Part of a small language model's weights: no biases in attention or MLP.
Each number is 128 + 24 x the weight over its row's rms, rounded and kept within 0 to 255. Layers, rows and columns count from 0. Numbers have three digits each. The size before them is the row's rms in percent of the matrix's.

# down: layer 21 MLP down (transposed), 704x256, rms 0.137, rows 696-703, columns 128-255
# gate: layer 21 MLP gate, 704x256, rms 0.135, rows 697-703, columns 128-255
# up: layer 21 MLP up, 704x256, rms 0.141, rows 697-703, columns 128-255
down696 101:136152112133175122138147139099109140144159104140107080116127106131156108127152113089133154103136118123111091099117133128108141105141103134188092126130104099102110102114107143114156127180140146161166112151141118146141147122124104104124142107103104147149138156112149094105163106157124112126100156144133075103116109131150168090124125089138121136097101111116127106168119180159114142111131
gate697 102:151145093087117128108089087128113111127109117128144113149154114121079135148106108100096120148121125109157141116109124074113123187136135157163116144117126069108116119127117121177149127115105144131170122092123112150090134172125118100140194124125155076130114144120139142138121137117120136169148127123114155160079145138133162105120129113164132167131119112142108128175115148091090129086128
up697 102:096174134128140146132151125086184110143114106163116162158096145116131150129123081119141138114107125126117107104157147125160141150112157139131128121179164088112125136097131115101118140122120121109105108145144116172096105141102097116115120143186121128155127132131144159101109174170166158120151132124108116119110139095165105186146115121162104125199164144160088133133101112104134142143130
down697 107:123081181132129125109134123167128134146119074142110133164120184142112137099172151131121174164133185142095097134150138144177122113120142099108134086118094160116117144097122105126138112134140066153112122168129160114147123149101132128127090134088121129142092142104144156178156110136140125108104128110099124132140136140117154143127113127140125109127162138124108092170110109158131140118174
gate698 098:144113136100105159110074111137115161114140118155157126116117133126121128142123125136150095137112115126118150134142157093088100179143146139133101165095125102111104125130143093127068115133125112140172143125151131080101181131106101113140111113143144135138142160148113120093124083136129130107138127156139107134119144116140122135119080112117167116126119131111149133096158120142135136125141
up698 103:147142104119170176122148114159130084166127119120110114118116051111123108139162077110116121181101135143137148166137135139111156114114142176169171119174100122185105152121102116129124124162143145102141154129086129153117118077136125151116148128106146099129133107092158116140138183168092115168131134122122110140131088162133121161118165126131126150090137175136098121109163086130124120104105
down698 094:142153176181122158126140139123118106121146100132074114168115098114132136082142096145088120114122102147153102104140112110096098084144095153110144132133145132103118133124120113112150170118098117109099117137159159140078146176155126128140138109111131121130133136125112124074107114140140126146135156123131100128113191123160146177119118160096152148098127074158141151135146134128117130181103
gate699 097:096153143138158088158117119100122105141114163117108108114157147128125143106097148133131135137165143119139159118134113115098109126166115122097127133049093151131107106113128132079146137096090133137167141142094127091129132140125121116154120073137190106121125133151105119123167119148135147140139159135134139139111143131132121117071137159123149150079132107151100179130136129111072137112207
up699 094:139085141061133138128125163153092131133114101148138159141091144104128141120133112122113108111123086115152091120083134152147144130135134113144120101136162138151142113146120116161138124156147146124106102094160164143104178067110138126102154142096156130137119157110156137128098109112119081109102163144119135159116140142112082116145087112143113099124155134115195116166132114117116134169123
down699 096:133174115101104154114146136141102149121110130111126123180108164130143141126152109138135138152117111098073142125128177100117141145103129157119103155086134137148108134097075146111134116121168158164152110087152139152131133115136110132142138143084193137123104127133101149090121124150109098147129159097128109060080139169135151109146135109139117142107133133158142118118132137153134145105077
gate700 096:093134103142131134139159133120116138168138122156123155140159118133122113102131163150155109092118133148102133107100178130150157132088123126107148138147113124117112149131119109117100146141157104138143172143107124171155107138088134164158113133118130116139135103125161152182141137117103177117168125141136118131177091151111116135127127123166080183124096101088124104120110104162122170109120
up700 094:099132103110118137147127100072104104183125142156101162153165127156144104088126144160139158119101152119129145125121143096141148143137119135086097112108133142121131157129102129114131111116177145118167110105121128176135121148123126130112135105180124145126137091107144164145194127157118096125167139129099128138177133126070090149136144163144115150122083151132154113116131097147111144140128
down700 098:120137110123139160144135191139136112156137134177154102146146144122160115130121130137088096139151132155123112079136116137182125124095132123138170153125087104126087135151146135121120144138116158144135124148132137130117141147127121114105074147123129120114146119137107128077174080104124110116129134172112125187143147159093093137136147127130163135126123121139125112128132110125119103132134
gate701 093:127153108127096129146147128113153190154149140127095135182134107117178150151140140133108147137146091131145136156123120124122114116113156115131136145132144115143176143090113161148177171105118154185117127153101098103084174138109111134133139135126114091129112097105122110167113110095144131146118122108130132123164147119120137158144121120108158147124129117096120140117162104128130115136170
up701 096:153140120147104165166128132128091141146145107164138107164112157140185094140115104137150133141153111163163121123131140163092184116122096142132178133164094153161096124102110138167112143149113109118136095135173126135146110128152186157116120138168145137081154105099083140123093164136162160109094161178108126124157091140094130149081122102082094116126115147142129091138162162118135128128138
down701 099:122087117113136154145113147114154178152093111142141114121113109110113119134117135137111161117097152103138094122157147125139140122114135132104114121115141175090130164145146095166163149142138090114141146175133135122128135125134129167163125132117142127165086123144129135116167131132100089178128117124106126124163146165128147156119067162104135142125144124104164123108189123134163108125149
gate702 098:113169140128114097115084113128116107112162116171157114094170165123108169094100103088107125121121147118160152161106133094046097162086124153153161115148115175096132112154117086113180086153098117110146097170104136132132158163105092128117113129150140124108118130142149138085173112152129157149095103148183127145113079127121180112097141130148108155154116134110148116089166129136096131119117
up702 096:122168152117115150144134163126136158160177130113104144131139133172162166168129119123130102145140136123118132104136105134113152129160121111152089123117098117124146127126156111112134132126113116154125110124158162142123124101136109164147109148191136137168098090151149128143128147147103135148109134101145093141143118113159109156187130084149150133108097156146170107094143119127126105145108
down702 098:152084111147126122154130107092148138126152113124105127147123133143165139148117163116047133128108133137109128126154118126109092123159118111131124103115127130121161164107079143141164105131160129134110130124105128155106108094139189107133113102146112119149167158136089149148088118151107130146149122149116172108122113120114119189112159121150118142102131158121158122121102115171127095100084
gate703 101:096137110091136116123088102109142111152149164156155099135141090158143142107141119118071141119139159150167127167097110123104168102124128096121151126122109125163098119167133130152144182168145151167091144127131140133089137176179076124129130136130131159094153092140102101132127105114127152151157102137188122124153131105146132129143139113142115089106106147135151162141129119138162111115116
up703 100:163162138135139124126170094170100155090144099059146110132163092099106140129097122147114111161134128140114158085141110130188101146138134128138125150151114132188134160083123139106141137127132106106176115099128118104132138151109102124137109152141098114118141129128126157124086141095129169125082150122138128141118124125120122135085115152111084157141101164130163103128152149132118132112134
down703 102:080125135106089119149106100138104125131121142134124092115150099102121101120137159108108144128075108104148115127123169105113108125085090126109137143131135157173156105140092111155159148146118070121133132171127128083187186118115111098149120121081112079140096102182113113180151149131143176137140129103092128112101150123124148083107122143126170125103116157138112077110134119126141071153135